From a checkpoint of a small transformer trained on Wikipedia.
Architecture: RMSNorm before each block, no biases in attention or MLP, untied embeddings, normalized queries and keys, some layers without attention, paired heads, shifted keys, gated attention, capped logits.
Each number is 50 + 12 x the weight over its row's rms, rounded and kept within 0 to 99. Layers, rows and columns count from 0. The size before them is the row's rms in percent of the matrix's.

# layer 8 attention value, 384x384, rms 0.208, rows 91-95, columns 256-383
097:53 26 36 30 09 60 50 38 63 28 60 64 43 68 43 57 34 40 43 67 56 28 26 45 30 47 59 45 64 66 59 56 48 44 60 56 61 68 54 49 59 66 42 42 50 45 37 60 35 36 51 50 45 32 68 52 52 54 64 48 56 32 25 51 65 40 46 47 41 49 40 48 53 52 52 46 56 43 36 70 42 32 43 36 66 67 31 52 44 43 52 45 52 51 43 56 53 61 40 63 51 38 75 45 50 53 54 55 36 50 53 45 36 42 50 43 72 62 60 79 62 53 29 50 58 63 75 37
103:49 48 49 55 32 58 43 56 60 58 55 65 55 60 49 60 59 59 52 34 60 61 90 44 75 43 54 55 40 47 40 49 51 39 58 35 53 49 81 67 42 50 52 47 24 41 39 56 59 77 60 51 92 47 52 40 58 39 40 29 41 33 56 49 59 48 40 43 51 51 50 59 72 38 54 38 44 50 45 47 41 54 68 46 67 66 46 37 60 55 43 43 69 33 50 68 53 47 63 52 42 43 62 46 61 62 31 40 48 43 43 62 43 56 56 58 49 52 61 53 69 61 57 42 52 67 52 59
099:44 40 48 42 42 41 32 52 67 39 54 64 76 68 57 36 32 51 63 52 50 53 60 47 46 45 37 57 54 56 37 42 54 40 35 41 59 55 57 61 39 47 64 57 57 61 52 44 64 54 57 49 72 70 43 47 51 61 57 45 35 60 45 56 51 43 33 41 34 30 51 42 59 41 52 58 46 42 49 56 26 41 54 49 55 41 55 46 47 31 60 61 57 11 41 39 54 40 65 50 39 64 36 66 57 44 52 57 48 66 38 52 32 54 30 54 55 45 51 43 63 54 56 56 38 73 67 47
096:50 69 48 54 46 55 33 40 41 70 65 44 42 43 53 60 68 52 43 48 30 44 48 54 59 47 48 26 47 62 60 56 76 55 57 37 54 50 39 42 53 68 43 47 31 50 49 56 34 48 55 42 48 51 54 47 55 67 62 60 78 40 48 41 60 51 52 37 54 55 42 50 99 40 57 47 69 53 65 35 50 29 40 88 47 34 64 66 51 74 53 51 44 26 47 66 45 69 64 56 27 40 49 48 74 48 63 68 47 63 64 45 39 51 68 59 58 51 52 48 48 37 47 49 42 66 62 43
090:37 77 40 56 68 25 46 57 51 48 61 63 53 42 58 27 30 59 51 59 61 53 43 28 52 66 47 64 38 44 28 37 40 53 48 47 44 24 59 55 47 62 40 48 73 43 47 56 33 44 45 40 40 62 54 47 54 43 54 73 76 71 65 56 37 39 39 32 31 43 46 57 64 22 54 51 42 46 60 62 52 60 46 46 51 60 61 66 63 53 39 47 64 52 60 56 52 40 52 38 52 58 70 50 49 58 46 44 65 70 35 38 34 24 40 57 63 45 55 44 23 45 57 42 56 40 34 38
# layer 8 attention output (transposed), 384x384, rms 0.185, rows 91-95, columns 256-383
104:52 35 39 52 57 41 42 47 51 46 49 51 24 61 42 55 25 38 70 60 60 42 31 70 29 45 48 44 37 52 49 53 67 53 52 88 69 45 51 61 60 57 41 41 50 44 46 43 65 59 46 32 40 58 56 58 51 54 61 57 48 40 37 42 69 39 38 42 61 40 53 61 70 38 46 42 46 54 44 37 53 59 49 52 48 60 43 66 58 63 62 62 51 44 55 65 48 48 47 40 57 69 75 61 53 40 74 51 56 51 37 49 40 25 61 49 60 39 41 70 52 48 70 57 48 27 63 20
104:34 38 61 34 30 56 28 61 52 19 52 68 51 60 45 54 54 65 48 49 53 36 48 46 63 43 55 34 40 22 56 48 32 32 43 41 55 38 44 61 75 50 44 47 39 39 45 43 46 46 59 57 63 78 66 46 36 44 35 36 29 47 51 49 65 58 30 45 68 47 64 47 50 48 53 31 51 38 48 69 34 41 47 50 53 56 64 45 61 82 42 41 55 30 51 59 57 56 69 54 33 35 45 40 56 47 53 39 58 55 48 71 52 47 18 58 48 28 39 58 75 63 27 52 33 32 26 68
101:51 38 38 59 46 41 41 56 55 66 42 50 72 62 45 56 46 35 66 63 37 50 56 55 52 53 42 47 46 63 49 60 22 43 53 33 51 51 36 45 15 44 52 45 53 59 45 37 36 62 62 64 43 72 47 51 34 47 55 51 19 55 57 65 53 38 57 56 61 46 53 33 53 48 47 39 41 40 43 70 40 53 63 32 60 67 51 26 59 43 59 57 47 31 52 33 64 54 67 53 48 49 70 44 46 47 44 66 64 36 67 60 52 52 42 42 74 47 44 39 47 18 40 71 49 57 65 48
102:35 38 33 63 60 26 54 24 35 40 60 52 39 54 80 47 31 43 43 53 47 52 53 29 43 39 62 57 48 25 33 40 25 45 41 43 48 55 61 42 41 71 33 38 67 50 54 39 52 52 34 75 48 49 62 48 58 74 61 59 32 45 54 46 44 40 42 52 43 63 41 55 50 58 47 49 41 55 46 46 48 57 50 55 40 49 47 49 58 36 39 55 73 58 38 53 29 52 65 31 34 38 46 41 66 40 64 40 60 47 30 57 59 32 71 67 69 26 38 50 61 57 35 31 39 58 60 49
098:42 50 54 46 56 38 50 42 48 48 56 49 43 55 33 33 56 51 49 37 33 47 37 51 56 95 43 52 45 61 43 42 50 47 44 47 27 44 29 50 39 37 45 59 46 46 46 77 56 45 30 51 51 61 30 46 53 41 55 50 52 70 50 57 28 29 79 58 49 66 42 41 70 61 51 68 48 43 60 70 60 76 29 48 48 46 45 37 58 62 51 32 45 58 65 34 71 56 42 65 42 72 20 33 57 46 48 51 58 56 62 52 52 41 35 38 53 54 59 42 46 41 39 57 42 53 36 44
# layer 8 attention query, 384x384, rms 0.194, rows 96-118, columns 256-383
068:46 50 55 58 57 63 50 58 42 43 52 37 44 51 48 64 56 65 51 65 75 44 52 35 50 59 22 50 67 41 60 43 35 65 63 60 52 51 48 43 38 51 48 35 39 32 50 74 55 44 61 56 52 56 52 43 54 41 48 75 44 58 60 58 54 54 43 29 16 46 49 51 33 53 53 42 52 50 49 44 75 47 55 44 53 58 56 40 66 56 48 63 45 38 44 51 54 48 47 55 44 68 53 63 39 57 47 49 63 44 62 34 58 60 40 73 49 56 61 46 35 18 33 49 54 63 31 39
073:48 37 58 26 43 14 60 43 40 59 56 60 68 56 54 53 63 31 63 45 49 50 49 48 53 50 57 60 40 53 36 42 42 53 26 42 45 52 60 52 59 56 59 50 61 81 55 34 70 52 50 39 43 48 43 33 33 43 51 53 49 43 45 70 57 35 41 54 58 50 65 51 49 59 27 56 53 34 42 43 27 27 29 63 55 64 70 47 35 48 65 64 64 56 75 45 30 58 60 42 58 52 32 48 58 22 68 44 33 55 40 63 38 30 54 37 51 52 51 50 53 53 70 45 64 58 56 71
080:65 61 46 62 40 56 52 48 42 69 63 42 37 64 49 52 78 34 58 79 32 60 60 27 40 58 55 66 49 62 38 36 68 63 75 60 59 29 40 42 27 42 47 67 50 45 47 64 34 46 50 55 71 57 62 61 58 51 28 70 46 55 51 43 53 34 33 31 19 37 55 49 69 69 50 63 57 61 47 37 59 32 62 46 52 41 76 52 53 32 61 40 50 44 31 50 64 61 45 52 33 70 38 63 60 52 39 76 62 39 57 42 63 66 58 42 29 79 36 46 50 42 47 39 44 55 58 80
080:36 50 40 48 29 58 44 36 53 36 38 64 55 65 44 38 70 65 37 62 50 33 46 57 61 72 55 67 65 51 52 37 50 53 60 50 53 56 49 59 31 46 38 49 34 40 47 52 44 50 33 52 58 50 46 44 60 56 31 54 63 53 59 37 46 39 32 48 28 48 46 41 65 55 54 15 31 50 51 35 62 65 61 37 67 49 66 33 35 41 58 43 48 76 40 52 50 61 33 53 50 54 39 51 47 57 43 77 44 47 51 54 59 48 20 76 49 57 28 70 48 47 45 57 52 41 48 56
089:50 46 49 45 62 43 44 48 51 62 46 55 51 61 45 23 59 56 43 52 47 43 49 53 37 63 47 51 36 50 37 37 43 47 36 42 63 43 62 71 60 46 50 59 51 63 54 53 48 59 53 58 45 42 35 53 59 60 50 35 51 70 46 46 49 51 48 70 66 41 44 55 45 66 40 23 31 45 39 36 64 51 50 66 53 46 57 48 50 34 51 52 53 52 50 41 42 74 53 53 35 60 46 46 59 45 46 30 49 38 52 54 32 60 43 71 52 60 53 20 62 30 50 45 55 32 40 55
093:44 39 37 48 41 65 34 37 60 33 56 60 41 67 55 36 69 58 47 50 66 29 28 35 47 49 50 48 51 61 56 48 62 44 45 36 60 38 42 55 70 31 38 44 29 38 72 77 39 57 54 48 41 66 57 60 57 54 14 66 57 53 48 13 47 67 26 48 64 36 54 53 59 41 55 24 34 36 57 57 57 53 45 38 72 49 64 17 48 55 22 61 42 68 37 42 38 59 55 39 52 44 69 70 41 44 37 54 52 46 45 40 44 51 28 58 30 28 36 48 70 46 24 52 50 39 64 45
087:60 56 29 58 44 51 57 53 45 58 51 89 60 43 77 67 47 37 53 60 43 53 38 61 64 50 32 41 58 42 49 57 73 51 38 51 50 58 49 42 55 32 42 49 45 65 46 69 39 45 73 57 67 63 62 51 35 78 51 68 47 35 66 45 52 64 46 31 51 51 33 57 41 27 39 38 57 57 45 42 30 35 41 40 58 68 64 30 50 53 37 62 42 61 58 53 35 58 59 67 42 60 76 68 48 57 39 43 45 53 38 67 41 40 50 36 45 45 60 63 65 57 34 38 52 54 66 44
091:49 55 44 55 40 72 60 63 54 65 43 42 48 39 39 50 54 70 59 45 72 54 74 46 36 66 60 44 52 45 55 42 50 44 52 42 62 47 32 38 32 50 54 54 40 50 63 50 62 43 30 66 51 46 49 50 68 44 39 49 44 49 31 47 45 49 64 40 36 50 41 50 62 67 62 50 56 41 49 76 71 55 57 41 64 55 48 64 47 31 48 49 59 57 62 63 50 56 53 33 62 48 35 22 54 44 63 40 34 32 63 42 58 40 41 63 73 59 42 45 29 59 61 38 39 62 38 26
100:48 32 40 68 48 61 77 20 38 60 36 47 50 68 75 28 41 39 53 46 40 36 49 22 35 33 55 39 35 37 59 59 60 41 78 27 43 35 63 53 47 45 58 50 34 54 61 83 44 58 46 60 59 48 32 40 54 70 51 49 48 60 38 32 58 73 43 64 32 39 29 44 41 52 45 47 48 48 44 51 72 41 41 52 57 54 56 39 47 46 58 73 49 44 52 50 25 43 41 43 37 39 42 49 40 42 51 55 52 55 42 38 55 41 19 57 56 63 68 45 39 43 58 62 37 31 57 49
104:38 58 21 56 46 46 48 46 41 36 25 50 57 62 64 44 59 34 36 80 41 37 57 44 53 32 56 35 65 47 47 58 62 60 55 31 50 36 76 52 59 53 53 50 33 47 48 55 64 39 66 61 52 32 55 31 30 52 53 58 36 51 63 32 63 44 50 62 48 43 59 59 56 58 44 32 32 63 47 84 60 40 58 49 58 50 56 30 63 47 66 68 48 70 15 57 18 35 46 54 35 49 73 55 47 27 56 63 49 43 54 48 61 37 31 54 37 57 75 43 26 45 44 50 41 47 45 50
102:85 55 43 48 49 60 17 41 42 46 47 65 60 26 57 28 69 43 74 50 32 50 42 52 42 68 43 46 51 36 38 38 60 45 62 57 59 39 37 70 58 46 61 33 47 48 53 67 54 67 63 45 55 48 45 41 61 57 31 48 45 53 39 49 40 46 53 47 69 49 37 43 43 67 70 55 54 51 46 32 30 30 44 53 62 70 41 41 44 46 61 58 38 38 32 43 58 55 40 27 77 64 41 66 46 65 42 63 70 38 61 48 36 50 67 48 47 46 52 60 59 39 37 82 50 63 45 35
101:41 42 71 57 51 55 48 33 46 40 44 43 50 47 43 61 45 53 40 61 59 28 32 74 44 51 68 43 45 51 51 74 56 58 46 64 34 62 47 41 31 55 59 48 50 53 65 54 53 56 53 48 71 48 57 41 66 42 50 69 57 35 63 54 58 26 38 50 22 60 48 58 43 44 34 52 49 39 59 50 50 64 51 66 63 48 59 54 53 76 68 87 55 57 49 75 41 53 41 64 47 63 51 55 53 45 30 42 55 44 37 41 37 50 33 56 67 47 57 62 25 71 57 43 45 42 43 46
098:44 38 53 47 54 66 52 36 75 59 47 55 59 45 52 36 53 52 36 46 74 52 59 63 55 66 70 39 39 68 51 72 17 46 66 49 32 49 32 63 53 42 33 46 57 40 44 60 55 52 58 49 52 58 42 47 31 62 58 44 71 57 65 67 53 53 55 63 53 44 63 56 58 26 53 30 63 54 42 55 40 40 40 52 50 36 68 36 34 41 51 64 72 69 32 45 32 60 35 47 37 45 66 41 59 51 64 50 54 76 64 48 83 63 24 40 63 63 31 51 44 42 56 57 34 52 58 45
096:25 50 45 66 51 40 33 59 53 33 69 46 73 41 41 60 32 49 58 32 63 36 66 43 64 58 67 47 27 35 56 61 59 62 68 30 42 50 61 43 64 68 61 39 41 39 62 59 67 56 58 66 60 49 41 57 26 38 49 45 37 55 66 45 54 39 45 50 54 51 55 55 55 16 63 50 49 62 57 57 53 53 41 32 59 48 51 41 39 40 57 38 32 51 49 57 62 58 51 50 51 65 61 60 52 53 32 54 49 45 54 36 46 57 41 42 49 51 61 31 54 32 55 44 53 38 49 32
098:63 60 83 63 69 65 36 62 55 61 42 61 46 64 69 55 56 48 32 50 68 48 83 41 54 42 57 58 49 52 66 60 41 61 43 47 43 47 50 68 46 56 41 51 68 58 51 43 65 48 64 14 57 59 55 34 45 28 40 50 43 55 56 52 60 54 65 40 61 55 56 58 59 47 42 63 42 52 22 51 69 44 22 49 45 55 41 63 53 44 50 40 59 38 29 44 49 66 53 64 33 59 50 36 41 49 77 69 50 67 33 51 48 58 78 32 54 48 64 69 55 44 54 52 61 52 47 28
103:65 52 55 59 46 33 58 55 50 55 52 51 53 45 38 55 63 52 50 66 67 51 52 50 50 19 56 34 41 52 48 62 56 75 63 52 54 40 74 45 40 51 75 40 70 68 33 35 44 40 71 66 42 57 39 56 47 35 48 49 68 50 79 40 60 66 44 54 46 43 52 48 63 41 56 50 42 54 56 59 58 46 47 62 41 42 53 56 47 55 42 56 58 40 35 51 39 40 35 34 50 55 63 36 45 39 47 46 36 63 47 49 46 41 61 34 63 49 70 49 32 51 52 60 61 59 62 53
101:60 34 58 67 49 62 40 39 58 41 33 37 60 46 59 41 62 49 42 34 39 35 50 63 33 41 32 58 39 42 55 47 49 53 68 71 56 54 44 44 40 54 46 46 45 54 55 56 60 57 47 33 59 65 39 58 32 57 60 51 61 37 51 39 67 81 48 69 47 74 42 60 46 63 38 51 44 67 51 43 37 61 64 68 49 52 36 28 45 38 62 35 27 51 42 46 29 62 48 29 50 39 44 64 68 34 47 55 52 66 42 47 29 45 40 36 52 63 40 61 37 41 68 28 62 17 53 65
094:44 78 52 64 57 43 68 45 56 59 41 30 55 61 68 47 85 46 70 49 40 45 46 34 43 61 60 59 45 55 45 43 35 42 58 55 71 45 54 46 62 46 45 46 45 41 48 39 29 71 61 37 59 59 52 52 41 35 55 64 50 27 47 56 27 34 35 55 39 58 49 61 54 52 67 44 47 45 49 62 52 44 81 61 57 43 55 62 50 38 51 58 46 63 38 21 53 45 77 76 37 51 57 54 59 46 47 52 49 40 40 54 57 76 48 66 65 58 53 52 58 60 41 39 52 32 52 56
100:31 33 42 52 42 51 47 55 48 39 35 61 56 52 53 59 32 64 51 59 50 15 28 52 51 57 49 46 40 42 58 60 57 45 54 37 48 51 54 58 58 54 40 41 41 53 68 60 33 25 49 52 55 49 50 76 62 55 63 49 33 45 77 36 47 51 74 61 59 48 45 56 59 71 60 70 81 40 57 49 59 77 40 61 67 45 43 37 65 38 28 39 30 56 17 51 62 64 53 52 45 52 70 66 21 44 27 48 53 42 55 51 72 27 42 69 45 46 56 82 51 39 53 64 52 57 55 45
100:49 54 44 63 46 35 55 88 41 66 63 43 43 30 58 35 42 47 42 38 60 45 41 56 35 39 49 59 27 46 51 39 70 48 53 41 53 72 65 48 31 42 60 28 48 42 53 42 43 46 41 60 77 65 41 70 58 63 53 50 49 71 44 54 39 53 44 53 49 43 44 44 49 52 43 34 38 71 58 43 43 35 59 43 53 53 35 19 52 39 56 48 39 59 46 48 61 51 40 57 68 72 47 51 48 53 44 35 32 55 41 54 39 59 55 65 60 62 81 33 63 56 29 42 55 55 62 54
105:50 53 55 35 55 17 42 49 37 70 52 59 52 61 41 44 32 68 48 58 36 29 57 39 61 52 51 49 38 51 54 57 46 49 62 43 64 49 64 43 61 55 43 53 44 45 32 67 69 61 47 49 31 56 47 52 59 32 51 59 56 54 40 61 44 52 35 49 68 64 54 76 49 53 69 67 49 62 35 49 56 48 51 52 64 37 41 53 24 44 47 59 36 66 49 60 73 62 25 46 67 61 65 72 52 59 38 48 49 51 32 64 76 61 55 44 67 51 50 70 45 50 49 33 56 57 53 56
106:30 64 36 58 35 51 43 57 59 45 25 64 48 33 58 68 49 40 52 45 44 46 50 46 61 42 47 51 39 69 63 71 49 65 60 42 52 47 63 42 59 76 45 66 57 55 48 20 59 33 45 57 37 59 39 40 39 65 79 32 46 52 50 70 58 40 47 54 16 61 39 44 43 62 39 45 50 43 57 38 30 30 45 60 37 67 51 33 57 24 51 64 36 57 44 39 52 55 59 49 37 60 77 33 52 22 33 38 60 32 27 45 42 39 41 53 40 58 72 48 51 43 67 50 42 51 48 61
101:74 57 59 54 46 62 56 62 53 66 58 43 64 56 75 60 56 56 49 48 73 64 60 49 35 46 35 54 41 54 46 45 51 55 34 31 48 50 35 42 52 48 52 45 65 51 37 41 67 43 37 55 39 59 57 55 31 32 35 54 46 60 67 41 58 53 44 59 46 56 55 46 47 78 57 32 44 38 45 65 43 51 56 50 49 51 39 74 55 37 67 52 64 54 51 65 45 60 63 24 44 55 55 54 37 46 54 48 48 51 48 40 62 61 37 55 60 42 28 34 63 53 55 24 40 57 48 48
# layer 8 attention key, 384x384, rms 0.187, rows 96-117, columns 256-383
077:44 41 42 62 51 57 52 57 50 55 41 63 43 72 47 21 47 38 47 41 28 63 75 55 29 39 85 51 49 66 49 56 44 47 73 49 74 40 56 44 59 55 51 72 61 32 62 54 34 69 41 52 58 50 46 62 39 45 62 48 58 49 60 45 32 39 41 73 64 59 65 55 73 57 50 58 50 48 51 45 60 47 39 60 36 55 62 62 52 65 20 34 43 32 71 32 40 50 42 55 50 40 31 57 46 39 47 54 55 50 55 39 56 67 34 70 39 51 57 54 46 46 30 65 54 51 58 54
076:49 77 43 44 57 46 46 31 53 58 47 46 65 33 42 55 31 40 60 17 53 53 43 66 53 49 68 41 56 56 31 55 66 23 49 56 31 50 33 47 50 50 35 29 32 84 44 51 33 39 48 44 50 61 43 53 61 50 47 42 72 50 49 53 32 33 48 53 80 40 31 53 41 29 58 57 69 51 53 42 38 65 62 36 55 52 48 55 43 30 46 46 48 45 46 54 65 33 60 48 62 61 41 47 68 50 51 25 46 55 44 48 56 42 39 51 41 26 37 61 74 53 66 77 45 38 69 46
080:58 48 43 60 68 44 53 50 58 41 25 70 43 57 56 43 51 36 43 65 56 43 35 48 61 56 40 48 46 40 57 55 53 55 47 28 49 49 65 40 51 39 55 65 49 43 45 67 40 45 66 69 31 62 63 43 21 48 39 68 44 35 60 37 58 73 47 56 33 59 48 34 54 47 37 16 25 74 43 48 61 54 53 50 49 58 55 46 42 65 41 64 40 66 23 59 54 49 41 51 40 55 61 51 64 54 60 81 48 46 41 49 74 58 43 59 61 57 75 45 35 48 48 56 44 52 69 15
087:68 31 44 66 55 58 50 88 50 38 34 49 21 56 63 57 40 41 46 77 42 45 53 42 62 35 44 41 42 40 62 40 40 58 56 37 36 38 57 62 61 52 63 57 73 29 74 58 46 33 55 55 38 52 52 53 43 44 56 63 55 35 55 52 66 57 34 36 33 56 61 51 70 59 45 35 32 59 40 65 80 39 44 74 62 53 53 41 69 38 65 46 49 54 51 36 38 44 43 56 39 40 77 61 50 50 66 69 54 47 43 47 60 59 55 53 46 53 79 49 29 51 38 68 66 68 49 45
067:60 55 62 62 44 63 55 81 51 55 45 58 71 43 46 49 45 38 47 31 33 45 25 63 65 46 42 60 49 51 52 51 46 55 69 58 72 57 55 52 58 47 56 61 59 40 69 43 46 52 58 48 80 46 83 55 39 52 53 32 50 44 47 28 65 51 62 59 35 58 43 57 60 38 73 58 34 54 34 54 29 62 32 41 37 28 45 50 41 58 60 46 46 29 46 54 50 51 45 31 36 57 39 56 62 59 28 67 30 39 57 43 37 73 30 57 63 51 47 43 44 55 52 45 31 45 45 45
089:54 59 40 69 52 48 48 74 56 51 31 49 60 42 75 67 36 52 59 46 27 33 56 32 61 33 48 32 32 40 46 31 58 46 58 52 68 49 61 49 51 74 53 70 60 48 77 53 38 44 45 60 46 54 55 44 30 37 59 63 35 55 49 32 64 53 81 51 48 41 59 55 44 35 70 44 25 51 41 84 41 27 52 57 63 49 59 50 54 66 57 46 53 44 38 29 49 29 43 54 21 52 45 50 68 56 36 91 62 48 41 66 59 51 44 52 33 56 47 53 52 70 26 58 23 68 47 37
100:45 37 53 58 63 75 36 61 61 44 52 34 56 47 64 60 31 40 43 50 61 21 74 42 61 57 43 16 43 47 43 59 59 40 39 52 37 51 23 49 46 70 59 50 52 71 60 49 59 60 44 57 47 37 39 65 38 49 58 56 27 43 50 62 55 38 53 50 66 50 68 67 41 48 55 60 40 29 46 61 30 45 56 53 75 44 82 54 49 64 29 56 73 45 44 43 54 40 50 62 45 59 52 42 55 39 58 69 47 56 59 54 46 28 58 43 47 45 25 59 52 72 31 57 41 53 43 26
095:55 45 64 48 50 44 42 62 45 75 50 44 55 42 64 51 50 46 40 58 57 52 52 50 40 60 38 52 58 60 23 51 59 49 26 47 33 38 53 49 41 61 64 68 54 45 18 34 63 62 50 41 38 33 45 57 56 35 52 18 45 48 46 59 36 39 42 53 49 56 43 48 43 38 33 58 57 17 48 53 55 54 54 36 36 46 56 54 40 44 55 39 30 67 37 67 72 51 77 51 53 68 64 48 50 48 48 19 29 77 49 41 41 48 65 21 61 33 46 52 43 40 69 39 66 54 40 51
122:54 74 62 45 57 41 45 28 60 42 68 65 50 43 39 70 50 82 50 40 40 42 47 55 54 48 59 61 83 48 59 54 60 62 43 54 34 73 27 56 52 61 49 52 66 62 48 32 56 41 28 66 61 55 39 44 55 57 53 38 51 42 65 70 57 42 70 52 72 47 52 65 49 63 56 60 43 63 68 27 33 65 56 58 56 57 43 64 46 56 39 36 43 43 49 25 46 53 62 51 46 51 59 55 33 60 43 55 32 52 36 43 37 41 75 44 37 56 28 61 70 47 53 44 52 49 57 54
100:43 46 69 59 57 48 54 67 55 39 42 61 48 51 50 57 36 47 47 35 38 54 65 58 50 58 43 34 57 36 44 56 35 44 77 60 36 43 54 54 72 37 33 52 61 69 63 53 58 47 37 55 58 58 54 47 41 59 35 50 36 54 55 58 57 47 49 35 68 52 54 68 50 25 57 56 66 29 50 45 32 46 50 47 73 38 57 41 49 87 40 53 41 32 62 66 35 49 54 44 34 66 63 36 63 48 70 55 39 64 59 58 60 60 57 63 49 53 41 59 71 54 35 53 29 43 65 45
098:62 57 33 57 36 61 39 43 44 39 48 55 47 39 71 34 66 56 51 50 41 58 42 47 51 54 38 78 51 40 66 37 51 17 48 51 64 60 45 56 44 29 58 48 49 48 55 52 57 40 52 54 61 61 74 63 63 42 57 43 55 60 53 32 48 48 46 51 57 26 43 50 52 43 66 61 36 27 41 58 39 51 63 43 31 45 51 39 63 46 34 54 62 44 63 53 49 55 60 39 54 47 42 71 55 43 62 59 61 45 48 21 46 50 59 52 38 71 58 53 49 51 39 48 59 40 61 67
102:37 65 46 29 74 69 52 51 63 52 32 55 75 45 60 34 60 55 28 36 62 53 67 68 55 62 56 36 55 66 51 54 39 48 48 39 28 53 54 73 44 56 56 43 40 62 60 64 41 59 64 51 46 47 39 46 40 55 50 48 34 42 28 57 34 58 51 49 33 51 40 50 61 54 70 33 71 53 58 47 43 52 43 50 55 70 60 49 16 70 45 37 28 32 57 51 35 66 51 40 50 50 59 40 59 52 59 50 52 42 55 51 65 58 45 47 57 58 49 56 59 72 59 49 40 32 55 55
101:37 36 34 67 40 53 47 46 46 50 67 77 50 46 68 37 31 38 41 52 50 68 50 60 39 54 48 69 41 26 61 34 48 71 37 51 42 65 51 37 41 47 29 53 63 50 34 55 47 26 44 45 52 72 51 53 60 49 65 52 58 68 53 41 37 35 77 47 48 51 48 49 58 46 38 55 40 42 37 53 58 48 58 50 45 50 50 49 61 70 47 39 59 50 62 26 53 67 52 81 47 40 35 72 55 40 60 28 38 55 46 59 59 40 55 52 39 35 54 54 55 63 41 43 37 45 51 49
104:39 52 50 59 42 60 67 60 48 44 49 25 53 46 50 38 76 78 47 45 52 28 40 45 48 36 58 48 55 43 71 30 61 40 50 33 66 47 51 72 58 38 51 51 35 47 27 76 52 41 47 51 52 51 61 62 67 50 56 49 48 35 59 52 59 60 49 45 55 57 60 27 43 40 62 31 45 49 59 34 57 59 51 57 52 73 52 26 61 30 40 33 56 54 39 67 59 73 60 60 53 42 53 52 37 52 50 71 44 43 57 54 68 60 35 57 52 49 64 51 79 60 61 51 41 34 54 43
099:40 57 69 38 52 63 63 61 53 50 63 62 32 71 65 58 69 41 46 45 49 24 58 64 37 48 35 35 51 41 32 56 58 42 32 43 38 60 57 44 67 42 54 47 31 44 42 37 64 37 37 65 52 38 34 43 26 56 27 43 67 52 48 43 57 50 50 62 35 37 38 45 46 69 41 54 65 63 41 61 59 63 55 55 57 42 55 44 52 47 47 56 54 55 52 45 51 35 40 44 57 55 66 34 43 35 43 27 64 41 59 59 45 41 18 48 37 29 46 51 47 56 59 40 36 60 68 59
106:49 43 48 51 54 42 51 45 59 41 26 45 72 63 65 44 72 19 49 43 45 22 68 45 73 49 40 54 43 46 26 47 59 36 36 20 55 40 36 68 46 48 57 53 32 28 54 59 52 45 39 69 62 37 31 51 44 51 65 49 56 49 51 51 59 44 42 65 47 52 52 48 64 51 34 40 52 40 59 45 57 44 28 44 45 52 65 40 54 58 48 57 45 57 48 54 36 50 41 63 60 71 47 62 52 42 34 57 53 70 71 28 30 75 34 72 17 71 48 60 47 47 41 44 62 57 49 59
104:69 57 53 61 49 67 58 52 39 33 43 42 69 70 58 50 48 63 65 48 54 39 72 33 57 49 30 43 19 43 60 41 60 64 36 36 50 64 68 51 30 36 44 52 53 20 42 42 32 52 74 43 58 56 52 49 55 41 50 61 43 81 23 41 34 72 46 50 62 57 39 57 54 47 30 70 81 38 41 48 60 40 53 53 79 41 57 69 46 45 72 43 56 51 66 60 38 44 52 73 53 68 61 57 41 58 63 41 67 32 52 56 60 57 49 77 49 44 67 49 55 46 73 38 47 47 37 42
099:68 49 31 70 73 31 45 43 41 52 39 56 47 56 52 40 49 62 36 48 44 57 68 41 49 42 45 37 58 52 35 59 47 44 53 52 66 55 35 37 34 40 35 44 59 46 45 43 66 43 66 60 42 55 49 49 57 40 57 72 54 50 64 53 54 53 44 46 51 47 46 46 46 32 80 46 46 38 60 44 44 57 49 74 55 49 50 49 51 52 50 52 33 42 52 75 52 43 66 69 29 57 33 55 53 43 44 34 57 33 42 42 54 29 71 45 53 53 36 32 27 42 38 88 47 60 59 70
111:42 52 46 47 68 46 28 35 49 79 53 40 37 47 54 52 37 37 61 51 63 67 58 47 32 61 61 49 41 36 34 41 55 42 65 38 55 46 63 47 50 72 68 54 55 37 42 46 58 44 50 57 35 66 56 59 50 47 44 54 37 47 60 69 46 42 48 46 52 64 55 17 30 58 43 24 49 41 62 64 52 49 54 38 48 47 63 49 90 66 45 42 71 61 35 54 47 38 61 55 61 67 42 49 47 38 25 54 61 56 43 31 33 54 45 71 54 50 53 48 66 43 46 57 58 34 51 45
110:33 39 32 49 76 43 56 54 46 60 54 55 61 52 53 49 54 65 34 56 40 54 36 35 44 49 70 49 50 67 47 57 48 53 52 53 43 57 60 50 61 46 50 54 11 40 37 41 34 52 52 51 32 55 51 54 39 47 68 44 43 29 31 32 49 46 83 27 49 62 44 45 40 42 69 53 48 47 64 40 69 50 38 62 27 72 36 41 39 49 51 52 68 38 61 54 39 71 52 45 37 64 57 57 48 57 60 51 65 57 50 51 55 59 59 61 45 55 63 44 32 34 58 70 67 45 56 25
105:57 49 46 56 55 67 32 55 34 40 48 39 29 62 40 64 26 56 64 37 47 52 44 59 56 45 50 55 60 27 43 31 38 55 56 45 30 47 60 62 46 57 60 59 26 45 42 48 44 42 46 71 38 36 33 50 55 52 48 33 37 60 56 50 29 38 37 54 58 52 44 50 50 46 72 36 38 80 67 52 31 48 33 45 35 55 64 50 52 43 69 55 57 71 38 53 55 47 71 55 62 52 69 39 70 18 59 32 25 51 46 23 27 59 31 34 50 63 43 36 44 55 26 54 26 50 26 54
095:30 38 28 23 56 38 50 59 50 58 51 40 46 39 60 50 57 46 51 46 40 34 63 17 38 34 59 33 36 53 47 27 57 35 48 23 63 22 59 50 55 54 66 75 55 62 29 45 52 63 52 52 42 56 47 23 20 29 60 54 36 45 53 43 59 39 41 38 34 65 60 69 41 37 49 44 53 48 60 71 63 69 52 25 49 69 51 47 40 63 44 46 25 42 27 64 55 35 41 49 47 61 40 37 34 29 39 56 55 48 52 60 52 51 47 45 39 54 38 49 50 53 45 56 47 56 61 60